From a checkpoint of a small transformer trained on Wikipedia: 2.26M parameters, skips across layers.
Each number is 128 + 24 x the weight over the matrix's rms, rounded and kept within 0 to 255. Layers, rows and columns count from 0. Numbers have three digits each.

# layer 3 attention value, 192x128, rms 0.0747, rows 73-95, columns 0-127
132122176131158175178122109138122113119176077150145100154114102137104134122127102113173115061096101102109057134153108099124138124094105103150125116113105105117125127088067129114113151123099147099104122163103112103149126100140109138112127148099123112148144136106110111135163140167125160194140149126103144103152131131143105147108149153128081167108160119106131139093144147111127134134131
123137113143060109128132121075118139168164133110112110126147096131099123113122158167098116134101136121128139135118132083159094069147153176143104102142133141112123128113143116127094133148118124143132093101117121106104117125142155148150136131129146098179137112095112119153132164128194132081154114136090124129120110131129129120110090131102130114137107117155122163134092081147113124127110
101138131089119112110103174104126158122170136157164081160084164110104133136175126093109166125130084159134074153104099129113133174090085139123148128158134139161103116101145130135140081169091136104122055154099113144108105169110156153119121106154104120134146112101142170123169123109105129167146098091158127113107145149134136112146163107139143119170146121123162105091146159163157125193156
111146153114124177103143134081089092093128131097142136109109151144078162159154116101126163090108132158181087165112145102101117139138145081120121112156090142157189141122136154160157126130137135128146119109153125144161102136086150133161142128135082109131117160148173126159076157070151089149130169141130100105138114146107154103122138119123121087112128113166145116133116131152138151116148
106107149109182109094097182097133165115075139110104093140075134120114055170121122114121102149127167147083088125084126127136140164113129167113109119119145167153117104170133155137155100161147163138131104145112137127088082165111122111170112146127124111181121119091151148105074115117115164086130149113136130153160129156132126133173103137149153144134115101100169078134144125162107171133154
151129123188100172131101178157110142154102122097102151163128131137164133151110111126159079065131127123143103106153114135099107112137164141108128157071124126118155087125099132110165103106079134142178104132116165125123116096118143178119120124089152147131161107106112092144157153136140128087097137087168133137152157138121122132143150134131146124114109094122119130101161137147134127144109
136076124144094091132111114166147178116113113130151153145162147125090092107127138119132090148154125086166146126122092162149124138115125180137160092140153142124131125124126108150124068128143126153101128133096150047110122154151120150170119127126121116126159105093148142125128139138136132057118124116123132149110148115153133135164081147131136136110140126141116118133125117111128159130111
117107141119158162138097123152131119141086109141073140116136117165122126150138141158145125117182101066202131137154078133082141081174162116167112117145129122152119130146130132120142132153131121152092142073119133131109114151130123169140152127129150128155181121172113112142109154124127070111129124118132122132108131119097115137110103168130118125091168184081087136124114090103148153111170
142160116140155153154158109142116147139103069116145131133143125168177156126092147105119129124167125090128133158169092141119152174095128135113062153124102150130129123173081169114152111136144131100126116159126098108081111138096119103136153107098118116113114101102143099068139139148144130094133096104183114117140148139125170159081146156128059107139069096061153134108169101094142148104143
142170090107145142126141108113148139153140140123177164155142102125105157159119096162165156129186140164177186116130131140137130156120147102167113122141170133107154086137095120141153148126164091152164149149128147121119137106129168134122141073141172182114138090123143136119147132069183087109123123103132129099130122151169134150179139050145157165126156102119104105133109145134146144111115
150133129120145129119146109118147137101104166119103097117096157091160133115112112106084144170113135133097109104136179162140160155121154141075173103151122128113136128118167155136100112135173143124085157156141151118144122116138131083092106145139111125148149145084111119096099083135103114130115127110121154151134129121129159141130127138133097143119070118108165111136145110118108128108105
139149103138068153128118135095106137156171121118104115161205111145134123130125141115096140137118127113144123105190074141123107122131124188183106073166113132108129106113090142123130149138134098147150176109109108103136130094140124154086128124113141120140212108161134138119092194170167144037104132134117084128124103136099130141123122155128133114109108113127153149113188126117112134120084
154112114091133130146134151147160161105138065122088134092137117130097120134108146123062123142072143122128110147118128136103150098126135145130101136169158141151149105124129158143095118155157153103155136108087127126117118184152162114135128129159092120108118121078136115093145152099133133076118125108121128167078137105111159137121137127127148109094095104108107140144114082099170172120185
128127116114119193123148104105132138123178126105161158103117133115124162047135092108094090116109127130135146121147127150098137123112154117143145123163135134111148140094144180159139156071097104116126092120129118131188111126123135123150158124195131115174134110060135111144183114119122126109103073127147104151146112131134127122113181153147171095107110158159147139166150097147130092120132
122078138183143156133113120115144125099148097150114124144155150131104113141097090112152095161104132108151126128113128126131143135150138135152098080094116148136083102135130125145079141138146133115112184131150119115121121109132129108172117148156157113112127140151144113112095133163154123151164144130179126144121155116134095108153104109121118160144156128123124133114110098080124180133161
123130184132106081131117118157081118142115153106110156101117132103146132161160137170128122156157132115095158143135042099174144092110106196126108122087124101110113148089157134125164118102124113166140096082173138157138098166146109147137098130139119074081132145104109150177142154100120137081138152134157141102135169133170102105152074106123130143114096155162130143107153111130127140130120
137158115163138127144103117090132094145138135128153075137175123109133088180125094133133144114082147155108090146138124158117093118138113096124122109137109132135143139122116113124143148132152118130126121135093077038152122130066125139125158128126126186124141156148135120082075187113154135124187154104100128116135090124096150147137141190141091090152148117144117150105121128128160127124084
129114108166085153117135134117133147151182138125102145143077086145132113185085110139080076107116132152157134141164128103070109161175130139149103153115117147122147147139104169143122099158107143111177120131146128117090127127183136127110103150092138123163084093094113126167149160116112127114077113129161149112170127111165121154148097149106202133127065113118121112138123156136139141141142
124129140122131113138151168099121109152168120107098104141149120104148118103145122118124124126122138135103157150068115098152146164115128160132107127163141169114165095160137067119098104142152112162125062097142118117126115119138142169118158146110164156111156081157149083136119131063177151076129106139159116125142115141109126141144124107141132145123129109132101200163114062121148144089120
111143124133124160095114133121127121165148182142158149126139116101067087173115118172169114146166149157127148128065105107151112120166146113187130124145150141146134125134131093102177132156194104145133090108094108106117152130105146155110161132119115189105112116103147142129122122079199103073087118118149111139169139137106141099130112127108173152103146108159116117167097098120133122128096
090117128149086116096129153125115164139115156095138155144120119097098158087158138109115133173166132113116146120132113145119144145120095153124194050167127157139108075089114080132149148115115105148126100151120128106107110158122104118186104130152123109121132079156115088136118142129088108089113134138123162129104150125116096102109121118103119092182110100123125129142136081149121117164144
136117124166097146107142130125118130140064124119086160123080156135087108060134142104109136168190132140108129103116108144109118122117152173087169098145113123159073132134157125112193146116160108141136138150084135141143091130111136128112091113154167168124144099109124121093103073109110119053097152126148151130109143121109126101100106145092137137147105123142112104174092080124111140110162
153130148125083107137115092125127136182155108103123155133102154117150146169091110138117125125136128143169141154106090123143159109120137152126101134178159110105128159114155158129147077151132148129115084129139165142134096152145131168144138164106135169133165109081154119182118138072173083130127136121135119157168131120130137147134102114149151112042118144165132134122158120118133119151068
# layer 3 attention output (transposed), 192x128, rms 0.134, rows 73-95, columns 0-127
122173120059119107104162127110079177143132155089135128173139154133158117116135143128105122151093103176125119093133101102157120101149152122121125145130101151178170117122135126145121107177145149108148133116118079153099178141092087100089160128135138149146083122106103123149124139106144133119116119132139093134154126178128126111120109090128138157147172149178103163119106118120153144095097
114120146134104108073128132109125082100116145155122115143123114153163137106144126119136109141142129109130152111123128147132189142124095130122135096125125110140089153128146166131123144116141136122081129106126131178102121126105161126090091136130158138124085170107153143116151116132114116119147122103101191159133104082094110140132143165127095122119159136083165109157152110157122122114140
143090102103133113116173106133112130099118116127160173116142146127109170185068139125102164172131116137115175150135130149126088154147141081120166105143143100125135138160152156114075117165115142121179154151139133114122120111125104134175092120105144142156081082126071143133072095137133165101139103152129117133118113145168137184126163147127107096086148077125167122158128131099112128132091
130091119147156080133139135143150087179119093149148126104101133109121183095142125139086075137099111125133105148123096151104149160114142049095172107171155115103106167127149130182123107101140145131139113181138152134118143134161170162149133103090140102117121143102092146161134112138147120125182107143121146097169120165161130122124125116117141151133124113099185113119112149153107100142107
115133110139129108177148131123109096086126084146161109074133123139115167159070131110120130117130093157133154093123113184077129180118122111179157147175155129141124128127138078094143103107099103117125130109143124130139104157143140114138091129090157165138065133184175149124078108082143155122125104151159112136135120126149127155082152103145126105113116133136163133090191181086071130132147
094121095100107081189135150090114151150142134121127101108141150166104123119113148138139132131116190131129115055145186136187133085130118117146119157148099197164121139091112161154145132169136127134130140117076099138132132113148137138141135133130116126102094112131159119099095149147157108110089135132130140188124125134135107110135108124139150085155139133106117111124113178111163149114163
089136132186122106129094148122130141097170142136104139143122137142149126185116153136109162114171139127112134130135142103140139146158097120144116138116106126138155144126090146085143120100102125114086156121100083156152102098115143093157103120117125171136120124125158080093110103097120156134160151125178149136141127081131124135116183157153138130102119147120147126133180130138127148065141
140134099182126093103078130076128090174124144111130110121126139151149127108177095104130126119166186163129150106130126140159185112120132137161149148109142143120133126141068133131124134114111158123105116140099111086119161118144115069164148106097120134095133111106126124136160128102126122126177124098073140106164168120104129134164121129137132137127115142142106172155152148142101114126141
109108153140158118121170126102106113177072132121098104090109109141173130099134119111065115101145148153100129108111168135166082143084118121134138149129150129132115136126115113109123117162099136148188174106131079166160135064160114114089119095154138157097098138149116135102111103137130116149106121145118046148149093126133110140087176104088201155132172135159046166094104171158091163155162
104102120174122118158132178130141121137088124135131117080122130111172137159112195115149133165172159062095068145117145104098128129140133108110113127103120145106074158145158134144144128113117124170137168169134136098111100157116111114148164126154079099136154118209104132121119141185127132117111108058124115125139133124137111094137192157124170128130112162063127122143142146134140118127128
112149150100128176137136118137129116136137100114120131110133155108105105118114114096124142114123094125152110151108110107072114134094114166120118152132131120108127107118118084080133130101124118140168154097157138139111089139121095134111133145107162136117118114151170150101141147111128169161136169169167121146100114135133141168090105134118144160110145107156113131113120125101130132152158
090165168152166071077119120094132079162107186142098108147127125125166188123159132106149093109119186131172113131126184168162139127128139140122105121120089152139117146090123126124148160125151140130119132114110136187095103101144136099120122100115117176087111159144135126080147157123131120136130121109121132149150117109125131115105175175163148102171156109108140136149149075180145144105124
114104101123134105104100126083127054137120098126126142137158091139164117140124111104089112103117182160129158144116135102116113128162083128163126096124143112106109118120084121092144153102149170132085153142168100135134085094123156137116093129104132122139115123135152185108127104155115140121127117157124095106155117109100149126104158148081162165067083136156139120070138171183104124112128
136095144110156117099160153109124119102152106138109166148138125160109128129088161086101083115116176103127080158123167089100137137106127108051111087129118111102102137100138187152107116110126187075106141131113134152104105104103123168131130112103129118086147201126108136118119114145157094135157207145114158147115124159136142157110137108141114148118105075113098107091093110153168101151120
117154111160113107136111153167135112131189137120155140168112118151176137141126144119119118141109134145149128093133120136108144123132121108139103118107152134124165153181125125110142113097135100152133116148148086115124154179111124078094142141094131168138137141140155114148179092111092133112154133116123123137109115161126143057105118109120155119128112114197154155130157171134106133133119
113126150174098123125099153145110145132133124140138131147085151116136133128088106153127128106140143093082155116143145164129177100109123138172139133152145077153120115094075137103122075135126106084075111125087136115137142095119134128159076155128122135151137129106125086151137086131157175138103127167109104137149125128101118164136134110102072077143141117054180129166128104118127121083127
092165131140150126081149080118121147180079127117122123146123133101146159127186146121118146129081093152128115116160132141107112172095157123117154101110122142165127175104161103148117141107142132188148142150154125152124126179156144131117135110096120132105089112125138133098139152129121087138160075110136168100141116093120137109122140155102164148118137145140107076131174111139109168102103
101099108104121131167126171131103096123114178154139115094155107195136149063079151148146121135109115129129127064088130147124155091165116169126131090115114153152115104115146159110119150146149101101147127133118116146135128130143128158132148113173131093115108134128172165108081080148168114111100172139093127161132117159116131116101147111161112105141103126127122149096184161171108107114145
117126129162100115123097126150131096129123151140132109114119122151125133112146143098168127156177166130091129147140126166109137195127105099145118091132123076151057115117106155176120135098080156113058147131146147173083117147113155126140087078124123146117087148166142134129140144177111113128127104131117125158092096129136131095147179152087156139139167111127146100153138165131145112130115
139117129166110093126120150143132149144092158137127075098117122168177144133118155126131121146144133092086147126175127139116141135117121122122143098091081107156058144132141147124148147067109125142089160133151161134136092178151159138175150102111102101147136135175133119111086146146087093139150114088119167117137144114163122126163149126170126128120058184057129117111157155106144115118121
117123138171177140127108129134074099075126124152110138123129147126124114136078090151114139108141163066123135147138142169183132140113160105139128172133132106085152118166103188113116141099127158128140161103127148106147129114105140115112076140121141155115130146121134102092136110144159131139163150123136168160108082104158126132155138168152105159109152116093165098117143131088120135112096
113153152148151096148086136136117075091125128137085118117098126145136115151121093141107146101146190090120133173134171126142134136121125147141137127127099124079107121126091140085152119106113103154127150062138171086126119139156147130112105156074167123112123133156164072106119150121156088141127159137152143151126101113150100171189089115175147123064129130100139155095115154100119121180122
102120094131086127117128182117137127172144124114137137105151120131129135090148158154112100135164129093111148118143156146090153092109112120123180109126126086153056159082080153123137106094126116093100128128114089172131122094132108132176142092102100117106075130132131127119099111153130176097129129147179135097153165178140105143135155137134100113134145106101128086167150082134141098103152
# layer 3 attention query, 192x128, rms 0.0721, rows 96-127, columns 0-127
135133112138164116117096107120112106141140127135106113139115161135139095158119135114126158139141137095145152129129153131092144182136120122131116161146080147135092147111121152115129147123126133105068125094134167110092138147107117163138113110116099124145142132107130150121103120126115125153141116141138146120111146121123155132114132143141129139111154110114129120093145107157167127128142
134143146130128074126119112123112157130098120107077107131107132117114112111146103136135100112124136155122130147174127151169164100093154156135139158154099109183133068106107148124130148104131100121147167141114162161135157177133107130134110137108108160191134119143145154125147141154160114119105119115139109171109132109101118149100101166165139127107145139117120145104101163128141130116139
149102115100157134129139106110103125119116121155123130120126134134114141133089129129085125142132106078171128112124167137125113124112140114130103144117129140113135165103136098113114108128113150163125087137135109122131119155133136122152145129106113145090129154080113148134121106123082141153160128128129111087131106135123161109145184127155116090121142121157120102130154104145123123132112
108159130160181101106148112156154112079128061108087123118134096143179170140127087180117078139151167099111102125151137139113126129102132130136166096155114123139131065206100135108139169104144114082097145132130190111112116126074178131126117178084108187124098181142143112143209155129145111075152101167144134132102191074125159150111116171077136145124198114134118171152151163128128119133146
159103122152106153115110130101097141174172175173144124155125145091100068124103146107138159139113074170135135127118113108132110144198128125134052140115119164125127147043208122142112116176130128168147074087120081120168155154138088110131145113139134076086173093116127147084070125128060129170122176075153138094167091179096092075148155087158101087156056153158095097141125102126122166119147
104159125169166119150122121106147149116114138161100079096124143175153173154175083147103113141155189124140135070139116162174120139086162171154091094127145080108175122169092119090137154089145088170140129126089177115111089095154121122149082147098124159128088114171169094150100164145109097096157132159155170122106194081156185151132138193098112099107164108099148137174149141120145179179096
065161084111150191182081101082154157099109138190120066044142199178096154159192044060073115093114151147131181095099102070165058136064128180141080131085181067143167165105096139063093058064152081203170125107085173096104059128159147156164068127092123152167094135186167138172055159163096093110190148177126173059145174082177179180067185185075115072155152060058193179168189104118165189137066
087144131107100131177108109136184130090124103159126101123114148140142145162145112139119109137114131130102130097161132075113132116086138112107128096133148109130167097160152143120152090117152104117132161107143162102117074086095132113104121155103169104131103122131163133153139140116107121111136141168143140085116141101149176151102117138106131115132129084086121177140168204116135146129110
099123117161125111145121119123145103125143153109153125140115127113120095147135104124143118175120127163127122157102157112136151191137132137127108138151104135146143146144124115103115129139143110120147111121149102166123146141137131113134131148094138080108131145132118077146082114122142153131115166119104129158147107130117107131124075156130126106129142175146136125150109198066155137167157
149090146123165138104169169156121122056144097113112140111142149133131164130111115100120123121132127111109125126148119126124112119108131106124187119087120146131125093116136148131126144097104114093099168162117165103084141116132151133173128162133123126136110144121117100115173098093155148137124079135121113109106107112133141123130130128145161135121110128132126142080135138138143097117122
155105125104135116074152122114092141120102125139103126121134129132088102089115120111120135140150121121145102146131136159185112109107120147139111124119135064107131134138138123131106144122123090126141154143122148127118108168114107136174086154140146151167144115137131132128144143141119112128133171120131149150108096111150092126141113163143132137105148131169114077147120106149148113125093
131135160092130129161149115104120126158108112149174117137153139136115104149133132136132128129124106132154145118128143144132171112090110178109112139106146085163123180096181115113119084152132100126144101094102076106148124115155118124114135108144143108106135118148162122108083135154129114152138146123174114106146126137098121135106165097146140127157089116097092117151130122142132133158104
115105126118123124147121137143171130157161126128139139117104133115148152124123157139141118145090141135116104152122124099119172147166130109114156119173109143154150125134138147152135114114152160107102101141155136117136113102137154107127121119103124120073115153136136132127151109113144156130097143168130127129140108133129132159125160132140120115127122136129132116093138164094135113137150
123146098158127131106107117138122140099166125113188115154149129147142158130125143123186124062156119141118112128078112145103139124153111147145165121101144137144094159099102092149111111118054107158089106144114115148119151146096156144128150123136077128112136104143148144092128145147140090129159117133151106072136138116086143122123179099142153156089144171128116139111184121130098141133143
162126081132139152112148131072082095132095146134119156109127127116083150118088144085105145132099108114134146122098116134139141128128129139155092115087130104102130152125137125100107116131136122185126115136127110102125145160162136151152102106140111133124113110114131140108136162172132090156142113096112149101120115120159130094145166107146110135143150153147146073112111085171155140125111
168145104094141140126143126097102129119091125157136144119140141098114108147123126108155115107119140097130146114138159129153127106100133142137065139097147112093149157068163114131141146133128111126165114119118109130145126157160116133143098128132085117157115124144158138115138119170101142151131156087104110112120106141136149103153165126145141123157117096141144093145123107162150132108106
124137131094156134097130085112150139125099095164160131091125124147115147066130115119112140132119114147112143156127141115141131109141135100141166161137148145140108120101140121120160148114148113140091142129166135144130120113141121159122111114165163155127129149123141133125099122156121125119132117133096154090141102130129104121129152144104118150122133138133132129126143111138111117108094
097133118132130118131149093103115140122162100114126084145105128153121129148140153167164159109115128154134143103135141132096124106154128141158129144101141129096113150149104105094140151109099131131133127129096105124147147120083140112124136080143089156134147094165132117122135129119104115138140128182120129140171114135119145124085122121106124116160090119116123134112122130134116157148131
130140113157114157163104142136131165165125179125093151157107115142160112097133119109103155180122137119141141112130108137180126139158111140138125112102177113152115129125149136128098119141132104154105128112071111106113131116153120117102119109117116138103105115164136113142126138132136106123148124099128124107144118161134133135125087126145110113127153140128134104132128107173181136170116
101140137131138076154168162135151133135128082114143170136118116115130162143134117118120127162151133142105112161132097104132086149134107101138182131099124120145144093159119133160172097121124150106091139151127130157128103101109162129146138143120136109138112163120087095145174150123135106116120104137173160124141121116097133138123128125086140157117139111138143147098137150116115101112138
096141129186136105135134136153144127153157160124092110162125137115126105128109105168150124102157136135114098123155142149112088144122113149121145123108096179151134114146124109142107120099154089133099147137142126114115145130128114090123133139082117127109119117120132140126093117134126176126104132115141125175080133104106133130146107138155152121129114143116132109143138136123088132114142
106160109183114138102095125131172113147150155117081093112116073106175111110124144168154180095152149144096124121102060137133153169150141127124155118138075157134121096135112132156077116140120127143111105136135140131135140123144141077098162133097125120132153101143125149120139137104128116092128120101138112158107157112112118135128079164138155144080145122127123143117131113130125145109135
115115135103149124145098118120148153147168100142164106091099114126137172149109118134131116094106087158136134116127117080126137134114124135093105098127138131148158136091150124109143113106125158114143116164115127089163138101141153119117168140120159108088144129073160147167155098112149188137157127134104115133165143152140097161135136131116131112139093096107133163144121186143088113143113
088154158136121115112107114175159098124150083108130134125119126124131140146132075212120130123092138121137116125144106118084127147157127045109169127124099154133140108149099139134159148136165130069128133124132154163135142102117118115133152141135116127113132149133110108137144124090159094079109103147147135144119194084127121143132106100105167155081095110124127149108147140143123118133169
159142099085152114106141126104109134110121134135154151113164118150082116133086132139118145130143117113160103150114148146153100135126107132117147135102114127152172121111147099120132148125159143136116093142107169137129128112129130174168091132135088101099121111091126152108113074128116141169097108118127092164126081103119115083103155144124133128138120123134131098159089099128128088151123
147126113062151122083131106130120125141114121134114111105126144137142158174131126122112153113115127127099159133106117140136107118117141116097153122134137108113147129111174108141098126128114135137155092116124155073112127148141137127151142087133158091132147115107132136118159115146126115131177124150151080091126089152130120124151127125125142118145144127104149110116135115153146143106107
099126137111144100109130098118158144118144106141145162135120110098133140169082137146120090127103117104142131176174180108121138128120122140068123126140117132134144158113209137151158116142143136111143174123131147154122134123140088129086136171162117107073123138104165124113120135118114184137092144099108109155103145127115128122169127105141132117160149132131130140125138114118091133085160
089142158146078110113125117146143129124128139091116151120129130103148143157113120174150146133164152105110172128119144120142136151115146108109127118145099121141114095117125160146158154159131098094160143107082130129122131132082109139127126156102135133141126159079150103132169112128094176106074135105141155141129135122138123082130044120108109114152125131113135134146100140071099123125126
132120111084153151116142110102114144096096124135144110123150133130105079133128129110134141099165112131120160109115127143136127123104106133152108100131111105116097163114080155116129075127100116135114123128113149142108140146128100166160114153118118130147146093135142152111125125134120128089151151096113130094098131116139136080114171115118107101121113110128097122150137123166105130121114
129116133106140144118114122149145149107149090129161142128087116115113150165100142123081137154108098157144152144122091123088140173137135121098112134148121135125139147097184091131135135125148136115130122115150114136137123099143134152114153165147172113110150156111134150174143158173127127107138110099067127162151158143112142110150117118132105132151136098112102139166129153120145113149121
132148137117139124087131134112096099128096134129095141089150117123084108113142132140119154110141099120125153133111123134183147103136127134157122125081101092111147155137092138109132154121125103152120132139107135148059137156114110121155101106119085156141120127105136140134117103173116134136105106126113142146135121130152135137135142149137093124118162131166143110116142132145133105141118
130122130109124086123151112124122137134148122116141164120129097181123116098111101128128120135122130137095145170141142139104133153138133122092140093151137126145114117140196142133105125137124101119108164135116119113115124139107111074122115119168133106131113113125142140131124129138159102104129159090124093096111110127147123096125145120138111119134159121138105102128130105113136132134101
# layer 3 attention key, 192x128, rms 0.072, rows 96-126, columns 0-127
128130138132097138106153146124088171153116130127159167114157093116154162080083140094110126146119121127115141145157126097115111120110083115132155101126118131129138141095130123145167083098137131122130147123118126164165113082075143149143136173116145132124162128101160087132173124133148155151118151127132111106168072151147143121165123105116090147107140122113132123158123140095109106116159
138131158110157168102182123130104130136099116106118129153135137139126151154136157132136148141114119123144092149113172123130139135124100130109108114163133162117110087158115151114133142131123138107148178093136115150111127123116105158159137120146120145112101152164122112144098157099098138138135158110139138089078127119133121159108114094132132136114156160150086121130102109107137123122150
154132116122100125155130153145132153171136137123138142120122141147125129139103175135108129145106121152124163152151116134140161169133105140111116119107123120135150131118132139149162113174122148147103114148110127134115142110074153146162128155132125136111110132126132121141118138112173137150129161106127096097109115162118093116136149152151129149158116124151129150153108141154117137148147
126106124110147165154082125092128178097148142125093118131159180112135101147138097102125092108134124158127122098129127072085099139128139136142054135138116089138133140156078153092138112081150142157112147127179185110115137159172119134160095117138130129133141157120115129121100106138091109157134081164116154130105163095150115137075128154124132073160133097137110129106151081129147139090097
153126120152100121125141146143148077172130127136133125121145106128143121135114183115136101102138147149127154146130139129142156113100119107138123128121113138135116147126148111157133175168116138148137099129105104112099144111117100086108132126118131136132147140132139125155109130125173124154148133122125092148104107158134126116139111121123152129133093147130146125135136110131107128124140
124135138087168145149119103108111213076112146115073105116097170137097098134175084101079096118107095097147140107134157037111116176112111125143089137181129052086117149121036142058142099066178112147128133111138185131128130161195117151219042124136100147156140147136111111145114114166068082093108095166157185070121163094108135150081157162124140093125137091117155169128131079099168171115104
110161124098129184178099104057104143064095128147123095128108189156096109155177062097119120151128122074160124072093140087111139100090116117152110106155148057159113163117076156063141108118123072136126149082129154142168115135166136192182063110165134131151127137153150113138154158150102122148141102142171179096093203082177120158099185125111136098101139052117157175088122100109189159134121
137086173148084098133185130136148128148127111110161149140114118147153121100097161190145122152117143149150098144172139143130143148172137135115128131119090166155143128127160145146176136142155129102154146136133095123121121110108140127122170145143151109117151173115115125119138117095150124118104157127119081153159077151140105098167110115153141148121138129119145108143113145143122099137149
117095128123122123119086134108162111146117108141129110154107156118110138111141138133117152155126154096148148128119144136140109153105158139117142139161125115172114131124090143132162140124114141131133102144196116123121150134094105142114096130156140135163132191137162153156161131125147135156147143126092139126126146144117121148123119148102135162118170118129128106151166125107127139148159
122135127149161131139131164102150143149116133139149108117118065148159112142097116166151093117118134121136129103127135079120132098109106168124111143107154111161112111122146096146111137137172177104137133118151092098133120094121158106139176141118147136127094164118138138150097124120130119129118152125139118142122154142123138112148121132159168099142084129137152101153106099159123132129116
138099170138148149115143119064126137081134165149153121162117149107111099136118164108145121110112117106127098130093146141118124134122151137111125162134109120140138143142096133130095151145098154131112142101155120082130142132111100137177139105112111115154120114108100157153115139133075102133136161111110105120156103137116135121150166144104136132126120102137161110109100097129108127132095
153099104114102148139144134130107115170142145119130162137105067126129121142135131118126095158144111145141150104164136108173163121119132125122130060130148098064094161083165148137148097126131088154107167098123110100134134171135115166136119076164139090122177099116144109104118124130132131138136132160130175114130120140149118142152144094112100150157111133130102119143109117129110165124144
078135116142121144157097137144129129168143117157162105123129130129157160124132125135118151165106140148130107101151126135166093138132122135096129091120133106122155126119147131157113130149144145155165115158141120150114113101109181116098152140114131149050121120155145149165124111131125154116165115152131113134124132119137112118132106139130149123125150140114144137167156166118133170135139
144141098133133138124153133129099133119114145155118149118112115119131110120163135110106117122154136150122127157133119120139097104110130119150116153128123118085138147116142127157111133099135159164108124181150128108122143144085108082093124120137139121165118105122105130129138121115109139109151089156137143138175107121142130109158142133132140148099145130110151130157119144129131128149105
134128116128112156129143106087093113129120155136117138124145098112116087142138135075111153117113071137094163156126138151125107131131154115131132152125091123139107122132099127128107079152099149159140129123132129112134150160167082107107115053132138113161157082121107133116124128149146130096136103101096152145124086159133090121110136108170129134127090158114114125088118140141124140139112
131133106134123108121141114121117149117110180120100144107108117092121101111126149146118122102141112098060148140164153130154121124117160112130146158128123122118103155091128130144144078145146140131155121098117140114131107174153127164126147128135118111128130111085108101085116131094107121101119128133128148109169096148154077105157146084141142085170131109165139120083120087115161132117155
137127126154121137129107112086139144144122080120163152172143145109159109131158094127095141157140105112138071101119150127107100145150111137067145126134156161118086099149124140136096174143125130140117112119100097151148117127146083177100121104111135130109089131180168137139088156141146131117155097093147140124123150112088126134118105111136090154134126124091082126133070171136163152161152
153113136112151129125135096149085147158135097149149170143129108102130107144137107123129133123125097127153112153121144119124131103135101130105092131136162128135127125155154106107128117114163084135129163149113136141131106125136117107112132095106097150121150077143133096102133096130107173115108099138096125129116134138118116160137127073120088157145163135108072090125127137109135102089114
154155157116154132105138135177069144120129132139110144122127167127099132121116132133128154106161107098113171147112171129133155105116135077134144125143112110123101150146104174128136104097079162138102127144129149113128143157124085109177101118141126138168167156149116129119160124110135106121132126128147110134109129143122131134121153174121110107122141149119097140096172128103126126147122
113121122112112101133109122136173130164172098091159101107124162153141090136129107159110116161098130122136105094173113143089152097133107152128144134118132125184134116104142124120136128138127144129148122140165134113121110103117143101130133133142131122125092132161117160149092100127146105120143114119153124137119155112156148125124128147099129124179118138136124104146089165143131105107152
132136124109112137138159157121154131123060118127161147148094119155147124124102129135167081159098158095164073119159114115112097122161151175131124134163146160137118159148111184110128115091123091142143117158156142104162100139133142118144068134148093136127101144119158163154147080131114141148116092113135111153136172097129131132099116128099104134099118106113119119145133174131140123169104
159176102144150142097119149158136140116140096119131134118155149167151183089153146129157122129128119137134109147147131141126100125123123112134145111132128144152151128140109124092155129109102106102124148155137137126141174134161123111121096101156124132113118145126144114152153129117110142130159113112113120136098129072125121131102152140117157146128118134058152148122126131126129112139120
113126104121070153143111134123183137170120080112143106124146151152131127149117127152149130153097133123124099115160137102138126118116111146098145069090138111155148155142158139126176110160131049171107082142084100113119106112112187149149123118135140168126101108144194111126136115153155144114135120114152092098119137147149133109108134098066079122130145108117156119188114156135154152147154
105111157137146102114120126173133130131130089100091120125125152171158170124096091157108110098097137121132096135146061114095122133118111115197102123133165147111143114110130155129132150084153118123099101148160143133131120081101156101145164173092163126117105149141153100141158129131101142126085117156131096087114106131175163102122144150110148149118142165110135108116121096124110102081131
137122114148152136159139130085149126100167159158136100122102101137140132158112154130099133136157124146127098120126126119114118113121144159116114144112132143127126125123134167124114137135134153181116098081110090107127139154129150142138139107100129117118127131104087116168134114126125155133103119152115092152111114137107152092128122130134177131113139129138150123141145153144098155135136
128132113194138166091143130142074152178180147149161144140162119095113088104172113105114131134132119093084176155095149127155119142125117101136137116134096101141155148131133133131110125158133146149113184124163083162126137135164075180094141086125153101082133083150124112128096136139125115144151155138176112141109119107124112091158134111149073119153132137139132137162095096084140133161149
124112089138110093129098136105157093151139137120110129135135082159113123098092147089080105116105202130150149132121116146191139164118096147085135099126153131124152132077123114142123161137131098166139112115126129102108119165125147134103119158134094137135116146125137125090064134128127121101120116120133109110148106135111136110159138129126142105136126175136141153170145114075120156142135
102141131148111093105115109139125123161148095095144121145138120136140134129171136115117105119134144124149101131115118146154168162116119169117124109156150151144150084120159128089165147112116129098124130095130132117125124127158118155139124160171091128143130180106096109114137112140134120115129117111124131121135169115132168098146120154114133086142111117162138101144130075108150127097163
146113198130111101137171112120083175108126168161101123136130123116107134126138111125138135133152116097126134162121148146115135152140128103146132151123120142109145158138139128122121096109117131111105129119139125137162116112104109172165146138158112145149138134094109099134116152123146121121119130127140132116138113134149144090164159126158135126115129101115148146095083131109118096085122
089123114135132123117104120080151144152125099132157122132178146163152127132129145110160164136147160153153109130098118105144152129152105105121103101129122124097134115119166131181175171128094148148141135156124115105126128140119149123171167127143111130141119164120145114125137106135137111136139148137126099124077091167177170148101165140121133080168140141111112154170131097138127156144157
150124137149119135066089144111081139145139089157140122123137115098079103154139107093098156127147080099116143112108107130139103105106106142125147127144173180121111110122093138123074083137091131102087147108112101168103142129157079101091113106154122165112144113166126168123125147144116173093116132126113138154118115101114104090159149122134159155123121115109102102109089125128128090128156